{
  "norm": "rmsnorm",
  "rope_base": 10000.0,
  "optimizer": "laprop",
  "doc_mask": true,
  "steps": 10987
}
Each number is 128 + 24 x the weight over its row's rms, rounded and kept within 0 to 255. Layers, rows and columns count from 0. Numbers have three digits each. The size before them is the row's rms in percent of the matrix's.

# down: layer 7 MLP down (transposed), 640x160, rms 0.144, rows 582-639, columns 80-159
# up: layer 7 MLP up, 640x160, rms 0.149, rows 583-639, columns 80-159
down582 099:114145127084155103129091131130178124107120127149116116096140087194113087132170125129125099120081154087142097150145143097114125139117122103072114125129099068135145132128085111104126158151113118089128145113118161166131123154116105117111114093
up583 107:122129139121097149122113145110164162119117110117070119152124133135106160092153134083087112170141123151154153125132119083082153151095131153114129191145139147177090110136120124126076154166101092163107104134129127117118145071100145094135148146
down583 103:151137143130149119106138130147134114112105154143121105156160090128139097165163122147155094075154120119127112197150121112148131155148160109155120081094130127152144110142145200130144099138119128100167141176117114119134111145136054129167083148
up584 098:134131088117145110143105089128095136173106135127154139114151115121098150127106087118140132102118141120142120157107122138106142148102100117117111154163177127160132163150142135134141121143163149111095170164161117080107137108125146132133143155
down584 093:120132140127138137108135090176107103149134105158134126149139139114141119161128120123133105122112128159117148140134145126136135150146118096178157091122140155125125104083167116099119091157130120141104171109128126106095123113051103148139144131
up585 103:100126135190134123124140123105160129120113118104112117126143117108135086137169137116146092156119102137141134108153101142142123163102120116146126129126141158091125131117149166161124143150142096086176113101156126143174140129120110118151122159
down585 108:129122114127110134123126100119121175079124124125112118087128123140086145185144114116139152138164149081164095082149141156163133148140130102149164113138118161149134130152134151140116141119145096130099165163121153162081127152130164127130121136
up586 096:111126104124084076129117104108096118140161123158174132123144162080136096100155127184108093143156167163106143110096137113147118164096157086149161121137155087146104100169143117176110107154146103104132144119127130115076162122118097123115180143
down586 098:134148185135086140168126135160139116182143149125112138131140133149086148150135125086159127103093121135106159161100107120097133074129092061132141097075125131124136138138109135098103097143126155108130108131148128133170137116136064114154124095
up587 105:080183128157136146125096153128120150143122121128123153149108156092135131131139116089109168129120140115142134093162117092132154118130095120122115180143149169145105113171129151132071168118127174103155138117142162131146181119099135106144124162
down587 097:110114126112126097131133117153124102133147137144140113131132093170128128117104102159145106134128149120133080117109170129143123121144171110111120094092170079106158120085133126131083106094104136127129149101133148147121103154138164148159109098
up588 102:100106124164093165107132073109114140167116093105111113141099135128134137104151146094157084141138149141172123113125111088109126110148091125127092140162156142069141096128161135098138148106122063131170096109141109161122149144107119133144158178
down588 104:134105140098104079183145080144112177104122161146104124122109094119170156143129118122143115136118125141108094183141152138145091123095168112110152128145129126104112172134129159108123104130151149130100078112133128139151146146114074139115128120
up589 107:094115102146119107114107120144144112152058170130088152107137143103101137119093117099127146189141156112084103126164177102107131117150115160129151090122155117103128131151101118138071148113148104119130161098133146101147110122110097107136155164
down589 117:117131104124112149115124104182137128098116185112137114138125129148180148135111106130128106116123144114095096194110141145129116113140108117109148092143176122111161150120164112143111138130170111131137126143122153119089127113103077082147151110
up590 094:135109094151160172111087097111089172151143106117093132101132119146132100147147126121088128119159166110102132122104100100173140112136141187100117130149076149178117137128141143153135146148126120162142095077117135137185126136105121157173124140
down590 089:162139131151072130131157113150145141163112123177148114132129125130131120152104129118148190150127130104144107172165108122148132103118102125142092139119097108149131160108137145110134123146135132090142143148150118127122167124142101129110138126
up591 100:128147115143156122116099138136159149151170060104151097112136121124123101138144169134144111129128106128084162153120124123133140109118122150114137112129109135160119161143131151123080128100114129131155155088170134109165131080144102130105123164
down591 106:105162130098139137126095149152193153102155128115118160147133126164142168109115134144103121142134087152145145104136135130134135131130090157121098110154148116115113099094145145116105128141137167093142111136103172117160141141112178124122124119
up592 105:088129099148140106128109096132143152128157109100143099120146152095114096092155125181117110136102124111102152096110111118125128121115137116114143149145120138140141140135161108143136159151185091100135130137171097125115130101099092139098137146
down592 101:168125144103158129142154127132107137119130102146111149096171155102097120142150144111132156115126142161108097128161119143149126124112096109177130116141128111170158056146146061104154133101105108133125120093116136112139135117110112148149123126
up593 098:086133117120102171152144128122157131128127147137104100124097168136146121123143088136106104171126073110140093146143136102085145137089104130086182076152116105142108150124141155135141149121069110119091115105145149132160134106088144117148152139
down593 093:130107135099132117101123115185138145102147133138139151121111099098124164101105139137127128089087087170155132168130121103118153130124115131132126108164117112119089130152126134136150171185126112121122132149132116129115115114155109125099114128
up594 097:110154126124159122111118120164136134132118150085128128123139132087106121132095093089127115146103152136099083154136072154131086111157163101138113130161131142092083143124112144148116107087087133128125135118123187187169128162158133090149135156
down594 092:139090122095116104171102151134142158126177136144138109126149118108105145110132120132147111133177172102112108145107156168156146089153130099153116095122139124118132176134132119140106117116118155150122123121122106126099094130136126107123130135
up595 106:118150077123107102076094142164163167136101105118157113166138151069108136118136135140109138141116143085114074140096136123144148083125120141101138137135165111140122111123129125179075136161151135089140125152163186172120128130114126125130136137
down595 103:134117157126084113111129166151157096088087106106147136122153120138161118131132096159161141131132082079160066146107122137134173150128117143096131148133192124164136076119106139108157115098160119133151145145121138154145156143114130094147091146
up596 094:087148138144069153105128089115097133118144109141148153134196164112117131143108155114125125138097169114133135103155154100156157099096115121110145117142105137089107120148123147162075127151159125129123086122119137111135195121127153135157147167
down596 081:125146092125150120134129106130101192114156164129107121117140133094156135178087126093174123137087125129154131151098126167147139133130128125148125175087131193142196140141110114106152140115104131065150135122109149138109137122124117139168143121
up597 097:128127122103095109136129157142133082157120129093093118142114096110102120116133121127100135151184136100136121149094093107144108118143108146133115122168127146089154150143182127136126131112139085085123070108120134128128112140111140133088157172
down597 097:169105114143115119156146127093160101156163122113146137140115129100116098110137152138120138141131103150124132176140108148126127165126167098135108119180149123124187097117133131123098127129130128149137105080147140114093106130134119133165130149
up598 098:127133123186088129081127116102119147142062156098140149091114116152122132160158108140136191149167089106098133173092128107131144111121081096087154154170117133150144091114116150174116115151064097163153143127175092120127117089137083108138147151
down598 095:130136090142132108112135130121144197118129133115103119138118082155135091176120124138090108141154205122132165073115099129142084153132172115072111134126160123068128127118158144120111154115103107132090117164140151099106145100145165160144159125
up599 098:111144086131099132115117139168127096132154106088116071120170161128106101132133112163138119153152109091109094106151142134158129127090105155129073133191139142137130152138109151148123131130114115118133142114121116116162128144153114123096121170
down599 097:141138116123123140156133116125103104151129152137139118108091079102121127134139140134095097111122154097148107206128126103162082153106172116118153118090098123111150128113103100107097148112127159157163153142144138144107108160125078145092167102
up600 104:075090073128168101129124136140101096117073135106108120131136128154084114142137102143152169165121154137093133162112172093106136102120090157121166127151131112115140113131134107181104110142147131129121074153127150088135116105148091130172153106
down600 104:135142106140162137107136180129144147108101174107139134159113134134135109123124166100147131176089123106148135130144166130122112131099173153129092121131160110139116095086106086124095130109146123129160093128095080155083138157148135165100113114
up601 100:104131143133168147112101121123126126167128128117140160147117139085139130090156145131142108144123107118114096086179112126133118124176105129132104170129158140102130162163120117144089116128127131166098160075131102113140110103147161122120143127
down601 098:102141134101086158110148116132140154139091140144094104137088093156116118194132117139121109136128155109155163117129140134113147166109132123129131098130108120113092121100160193122108095161173129116138114148156082146112118136090133102115108072
up602 103:095122151125102143136125120109125124129099123127127072123118153154090121140129074153133132146142132109120080162102119095121137080132129154149080142147113167139106164148137177090140126145133187111109102142185126110165116133093115097121131125
down602 100:140169167107086124121091144163169091125168129132112122109146133118098142148117109144118146113166148157105087136102103159109138107145095094175135142098151114137106131165172100149091119112153155113147131133136120131131165147133142140168149133
up603 098:114151116120128125132100096133138096115075144173128153108122136155092120135151145145112153109086122130124126125179169085160125148147134163124123159149097158146125162112123141127129140167120141108158128106143152086173130106172117079091130160
down603 094:069127109113125179138114135180153184101131135109108161098132144094104102156155151085132087079116123128110116140112125111120135124073128148135171177142147154141089148154154113096114125071126166113128152116157111081136123173166144137139077129
up604 099:118132146168153116063105127138163154163115142094069187126132092147088112116115145109160116101141123092105139157139152112135108099137085133109145085121094137113132120164122145140116090151112138103151120115149152146133130100135113092119132130
down604 097:161146113141127127167116154153123108127150119148142131131136127133093126145108117116147114184156163139087149138126124121131109155171102110153146107146188117102112166124118139145098100087135134149134117093086080124137104132129155129177121136
up605 094:126126115106152111136106109106174099158150161128141137165157160155140094108174152126121150126111108157152154114092137095112124142126155159169145116156068138142124149126136132083161123136141116124089129137143123111172120119121129105077130146
down605 089:124131129144101123112171113123153143143142134114116139086099111122120117098105139121109069108107096113096130191146129135131131147111108127107179122131165106132145151106137104144109148126088133131130130118139095132099122146104066135130129115
up606 094:115143132104140172094109139171134077115134116139045117153159119148103071126127136113093131160100084095123150156093142162178092085112085115119118123141177122145113110129177129128129165117129162116149156146138099092112139149086150121116153146
down606 106:108133144165108126125128101126116158145142214167137143127141135124126143148118120124128114127125128124121104255164138157109109140133140132101138119115123121112125131141118120123124110141122097105126129122092110120124131124131000140133149114
up607 096:121145128132120105146095119073141152115091167124118158113166103129123112132103075098118147146118069158179142158143132118151136120146128086122135108154104134155114154141111128159129125090157168066141139138163145122134131125142150121089116164
down607 094:143091133153155135128086138123143139135122120114129119147117172146138150123144089098087106127127145099123113197083117174112128116085120117136161119100098104156124111148134109134101139109123097139121113168099136121148120165103094142153131134
up608 087:140086150161121142109122133112089175122152117121170119129146129140110159075092148132094104157141076083147101104119165130127076117124132118142103119114143178152116137106148160163111164120118092142119169090131076157111144121106139117102164145
down608 083:136134128151140132126146103137149147137134179109077157126091148123163111138146131109138131120131156132140096157111105145120185114152170149163154155114179103147129123125146084140117113077145174129142078166079111129128164109116105117130132149
up609 100:102123084165118119088138117110139124158098159124123135152099089083097122145112108096095141105187113102115141152181153111155099145129112114118128141130151110146166127117143157138053120178088110118133107083107073132155136137148121076128163116
down609 103:157123127123089139173085146116096119135105139142081092114175103143159155128138103118123146094110108104183093088114134124125093106120102070123143120137114115141143129113105069103112067121118131054115144117136155119140138135098147113095130119
up610 100:119135165110127087134125109153098129142113167105118129162108136151105120162107123152058162102133130129173137071123130119149149149157108144110108127147123119122141126125131118110121167107126127141100133110141125083158128096107123089151137129
down610 106:149120122085124125107127110129128130136169164116116114133134114123133122104128127097169146140094124113123118255110135134121119127108126108141151089073113089128145154127146113109095132121147109126166144104132139131136122150118034153164138115
up611 103:133173118114144120093139103155159169134095110102128121161169126122112089136137101140103162204104156146136159119138115141159108076113115153111085114147116143128136113162138127118118135128125125122073092141133153088142140153108143098100134151
down611 097:135098129149124100087129116154101133152136143134133092147098128164127091140102125151118127094115099094140120156134148122111130154109146101136091106152154137096121095088083102148139149083162109169148121180110112125106134154165117172141133135
up612 096:147117070151135118117130100122115162121107102117140138096105124128133155079170114163125125099084123123114085078104119108127152143089104149099140133130128181099181137127129122136123110103164141124095117094157094130137116086095136126125155130
down612 090:149130156123117122118117137152105118101100102148122122137095133092111113133060116115156139108094172127124170154156111112116141122106121106142084103127132124087153104117123105129118131151097114129156169124122134118097093137159103097133130169
up613 101:096157169118119128120128152137131134147130136140093147135108122138105111119135125111108125161184095158116161158100111131130133094087117108137099148159113124082108137137128131086128127067102160113129128075136094128097113131115141156120139133
down613 095:148144116122111094124143154142084093123101166152163165125127140146160156124139139113101132090133177140149187139105152149113156158128179107131112126168110143083098070147121135139147114122098101150123116103120131090161099157132125099119127138
up614 097:101144049142111112135120114107101126127126121155127106137081108168124147119106156148124136141120110076176148109165172119148126137119118146134126182161158128131095163151118134117124160113156079155098146119135080130129119082139099129140163132
down614 094:138112132138137150125100063146121082134133145151146112144141161125125115146139168131141129100133116130103134194112111143109121102099138137132140094117115103140117110100140122108116104138142165114158110158108119105136146148150077142128128183
up615 103:129138096110101115119130107107148131119085123095137136122118130118129108127130089124130145117139138089113144125084109137176133152092099154075118150184151156113139090155101133075145107126137101122128115106173129133112111099157143130152140146
down615 098:112109112137110072125164127125164169118112132112168120149131151112156140156151114101132127118150116136126159174107127190126105144123151112064091090143138105105150116126106098106124166160120183142122119111142114118106150128134157144100075116
up616 096:135133130121126139126129125139116147154149135140140093116115143092115132132171092089106146145112050146102132140090115100129127137099144115102155136186163134139136099138105125121148138154148107160120087093195104132162117113150108091145125107
down616 094:193095130133129108120163108125129134132153086137097135153137142115134152166122123128118132147117153095178112095139142131110119118171109151105124154121130144176174162157077118127130102117154138137132141118131113133065152116146140142109105122
up617 095:102138083094155146104134127116142145137142139106164105110129118138137103125146111145108096144140114091121123168143133117169141160100095122128114190127173157139122137139109156157121117142088109159160131077151139103137135121120128125098132102
down617 083:143113161100140100142135122107157104162074138162127132126093153128125123132114120098174146115097121139165154108124163137088119140159171161130092084156101166078108127143128108106109159110118119096103124115119123117127126114146152118116110173
up618 096:127131112136153139107121155116141119134109090126124124093153106157143081126150125109123121172114052073133143151152115118146139110095127103126141137125161121077125150121153122113141085091130110165146138133131124152165111101104152164157119150
down618 094:155127134162125105146134095150106131140116148141122113172095127104136149098152121136139100096088171118142095232156161133159150139127115163109123139120131136154141121145106122131083113135091117122136114122112141144078143127155029124096124127
up619 106:092132118135129136110102120128143124164145116082164127133160164122080110146129107135154112161143153137103140152180148130144162111103093105131175123104123148139116096092134148167125154144151114111077104105136159128138159135153124133102143134
down619 107:117122159147104117118148169120096122075104155140128120125108128162127144100098133134146071110159159147144187114119140115101160117110134143152119154123170175115136098110139103110156179114101097139130143170127118106106119129108139124129178097
up620 101:120116151140145120108105114094122181067103143111142144114102137109124135100133144153121138142104111140099118133103152117150155103101124114129142115185134166145121146150131136190126100140179165166126120151125112103143106122112121110121126154
down620 105:072151128114118138156160102140208110129139142126112089118113103132124160143120144134119114094154124121127135209139099115095122145109081112156087157111131111114129100155123121092132123105139133107133155127137120110118150125135053154154131133
up621 100:062139131148113167104120155131125101116136138138127090144116137091117090121157170104148109141133118102129119104133101127121171119145122104123117140133182116152130119126151146142119152132134156114149160133146192110106134136108117136126156130
down621 109:131124141142134125125132064144114148133139177139123119130142092153105140117117117112159122137131105119125135255112136131111105129153159114128127112111097109116120098114107136158135127121116105103142118142132115100114136100148000129131137119
up622 101:109116133140153153139135131127105135092162078126121113117134137111095110123132149100136146162128142092154158139147152088143108123113118142156107166187177132121132112136110123164054137148135087136163126106156164133114180130133067145158107138
down622 099:138153128190119146187101100126111142163120103139140126128162120166113158138115114136102086160132103133147140114146101123103186125174129123123130126085155130138140111155171149131149110125112109144145133119119069152105160138162127161118159074
up623 104:142132118156186091053124127118169121141110129139180143142088093118134113116149110195135096138142140143136113114153146123116136105162134136121104130131156131084137138159152148102150188117141137109153159102139153155140144130057145083108148123
down623 106:124121106141112120099111091127162144133132143144181131152122126119112148129158120148145130173125141085118124145110150144123132083119115131118127097078076176154136139127077137165136116164128112179147153128112112128117180116128106128127138098
up624 104:096108113129124124141149112098176096133107146083105179122075116132079105117167128132109144140129144155112122169113147107131121079096143171106124154149084153067071121157156125162120171132101138121098131098134153134114142108148157092114150125
down624 104:133108140112097100104137108101111138140152086110131122169119050136125109115130142114085111199157104110151104100116106112172135146144152085126143129152120139126142127107102111148108107127112089138119127128182161133123083128124149121182138104
up625 101:076122113156110158110117116145111128129133137120090130126098140175102138121099120153142131135113142082141137143149148127144170075148098104109082126098164119141128137138129163143098125130122090138131126086127112093153155148135128119136156160
down625 107:127122104167094155132145103130148126093127173173137139118121145125079128110156146097087144155086121126128165122117095135130094134130099087139126143136137091112151134132116101134136103141155129154120106122135108153111129080144137154112127169
up626 100:055116125146117130113107125132111111120100082129137127145134122090132140109165113124149144108138142105133155132125165118126161090112112148119126176131133167150145130145178121143066157172144108134123092154142118090151135100079127131113143139
down626 102:150106134186138104119094110171128116096099116155116135146133115178133155164132103147149158128188123169155119141122156164144104143165167116148105124152113162115137131101109147114127119140113082157105135140120121086093128140142106138101151118
up627 106:083138121114091171130112085120149123122134176140116177105167127197129122113087134137128149117115143157138118154114140155125136076099079109092101084117115150117133109172140167119121122123155147162115157119128153134132150137140150138139147177
down627 110:126111132135145139158088120092130105124123108122132151117125150178064094061095116111124167112116178091144135139111122155109139119149123142140149134096159121123152116140112147134104093067126090098100135129107123115125128160087128142129116131
up628 106:138151122160055085142113099083169133143151120103111155156123145154107155098173129118122135128097113141140105159138127124153142088104068117085103115127115136161140091163133155111132121116172127135148162105150113169164145097157121133092137174
down628 109:128117154089174097103077120111100127100120105127112123162138126152115139167114113184135103135102137118135129086141126153153120085130114145128122116154135097133107155109137116154135090155144129126121106133096149143121155150135182102112178103
up629 101:112131079108097129123125117107132153096178112128144092100168147129150150123169117122119119142110127142109141144137149116139118116083099125125116093125105153105122123162150117159131171151143147128099076131163085099094128107113113115113160138
down629 099:111076098093132121109160151156106065088188113112126124156097095152123135154125148115136107172140191133147132146170139163154131157106100148113103129149145118188174125138099096164154084112150087121134160094123122126142158170126082132140118138
up630 102:114132108152148149110110130177121162126117122126131135154143077106063130077118128127140111126172130119091089137169143117119119119156120139135126153131162101168120182174143159138101116146129132106119111075151145157115153096121142128073161109
down630 100:141144124135164120125130107144163144092174122127147122149144138104106125148141139144131119143115149092109141128153139127111129136129161139124106120155184110102118166094119112166140117139110144135179160147137142129158142107154136099135167147
up631 099:134123130104135131120086120175110125156109117092143141147136108109099130104119148103101145125107141134088139100119145116134153112122090106111102176163111134145144163133123121131165118131134159148167091112124133087148147119069139108137126178
down631 093:123116124112133125183128101088123148126162176143179126155083122136147122114077144138124153138116162131150140150143152189119102126137127125106086163106129147135144177152163138146128126140144117086126068105155127101116118128114107117161121093
up632 105:037135122187136115132099103149127117118098075148137112151158114140136136070149105167120097154144152090126145147142144061100108115127105090102121124122173159149151120132137145148103156165148109136129147120137133136116177116122155118164134143
down632 106:120151126067165112084163132139143193162113123078124133177133137138133088125099143157123098130093127147111163170137133174120154133116143133137095119116093146121142157148173160122120171113156134150098110148169119139089102093084087137112135111
up633 101:134169145156105155081123124132133101125164131100117142149139132071105086150147144127119154132097120092082133114086138147131139100119126105135120123169163142108129126170152152150099149134110129162144165096150192073092137126138124098097137149
down633 103:163108125120139119126109097166118158165119113116086078121104169109100150145116155099149106147128089126136135155162124101104120151103134123121120134125133106081143149105151145096080134115134118155147132119106096152097156150122104164126119069
up634 103:082144103103105114121112133112124119155089124117121083122146087109099143171138087135120202115128087149095108135120127105127130121086110139161101135151134127082110124135148122101156119117122122144176136131144090132131159091114116127106136161
down634 098:123141115141133100101120073159134146142123118149101106140094143097113106120072134112142141102129079109137161106130159121167174133112162059112126136136113124126152155146135140171164100136170110122119144167123112185103132172144139139115128124
up635 097:077119096140135149106127110178161102112140188147067118148127094086142131121143158109103138145145107096145111105134131123141151143126089120176093150131147092135115086143127125090094137120159142084148151107130123164112106146128142139127156127
down635 118:136121153125136143122128112122117119133140188125133140119129139134126138132126122134126120123122144136119120255115132132126137123139115132130125127123128105122130135122116124139129133141121104130118116148116151117120121106130000128134138096
up636 098:106101096162135137126164119102112138076142124096129132153147116160088136138132121190076114190105098143127117096155130086094115144138112144165166125144133126136129138166111117148093113127096145130148156112136145148139153133104144140157162132
down636 102:100143095141116133150137101138118116162122139133121132144136130129145137080094140113129120139141130162157168192131093158117119127129197105157149153140104131155129152110127147156108095183155139096140125105157075122099132125158044126105126087
up637 096:107141078149138142140122123159163118114104117133146137145173102143135104139135055177124150196123077085121111110126169134155096112107116128157123175137111117128090174159141154139097141087129140109151122136138121102157144117113151162145123152
down637 096:184126147154139110104120113176116086155113149100134118116115126116077136156095090147144127124167130121154148195129159131102117118110124111117128144145146109145118100128137128156121096113109113137136137115127138127103116115160062117137149136
up638 095:142118095120090115108120106102131104098090094081145116100134096149159104124145106105128116169126088119098055147155150127132147109123104115138119124173146122107119131128108128131139105107092138129106110134136143178191143116110126094145140181
down638 093:098150119126160159134116100188126162156113159115129117132147132127146135124095134123103130130164114132101122133116138112135095167192153102093101138136087132115153160092126131111125206130111120111127137141113133122111082124116117147104122105
up639 110:070184170135114170116113138139147119137102158140093185129147131097103145134139105117101140142151110103131123103155166120140152064105112058143155150144130116118179167142105125098121109151135112124154106132127135136162126130095145095135130168
down639 112:169104117100100105145120154147097130122121106113170137091118129139123137169096073148140105081128148135113122159162164152091129135163126105160122116103105117118118144129128131142079136135122118122125196132175124133060119110094104119125133058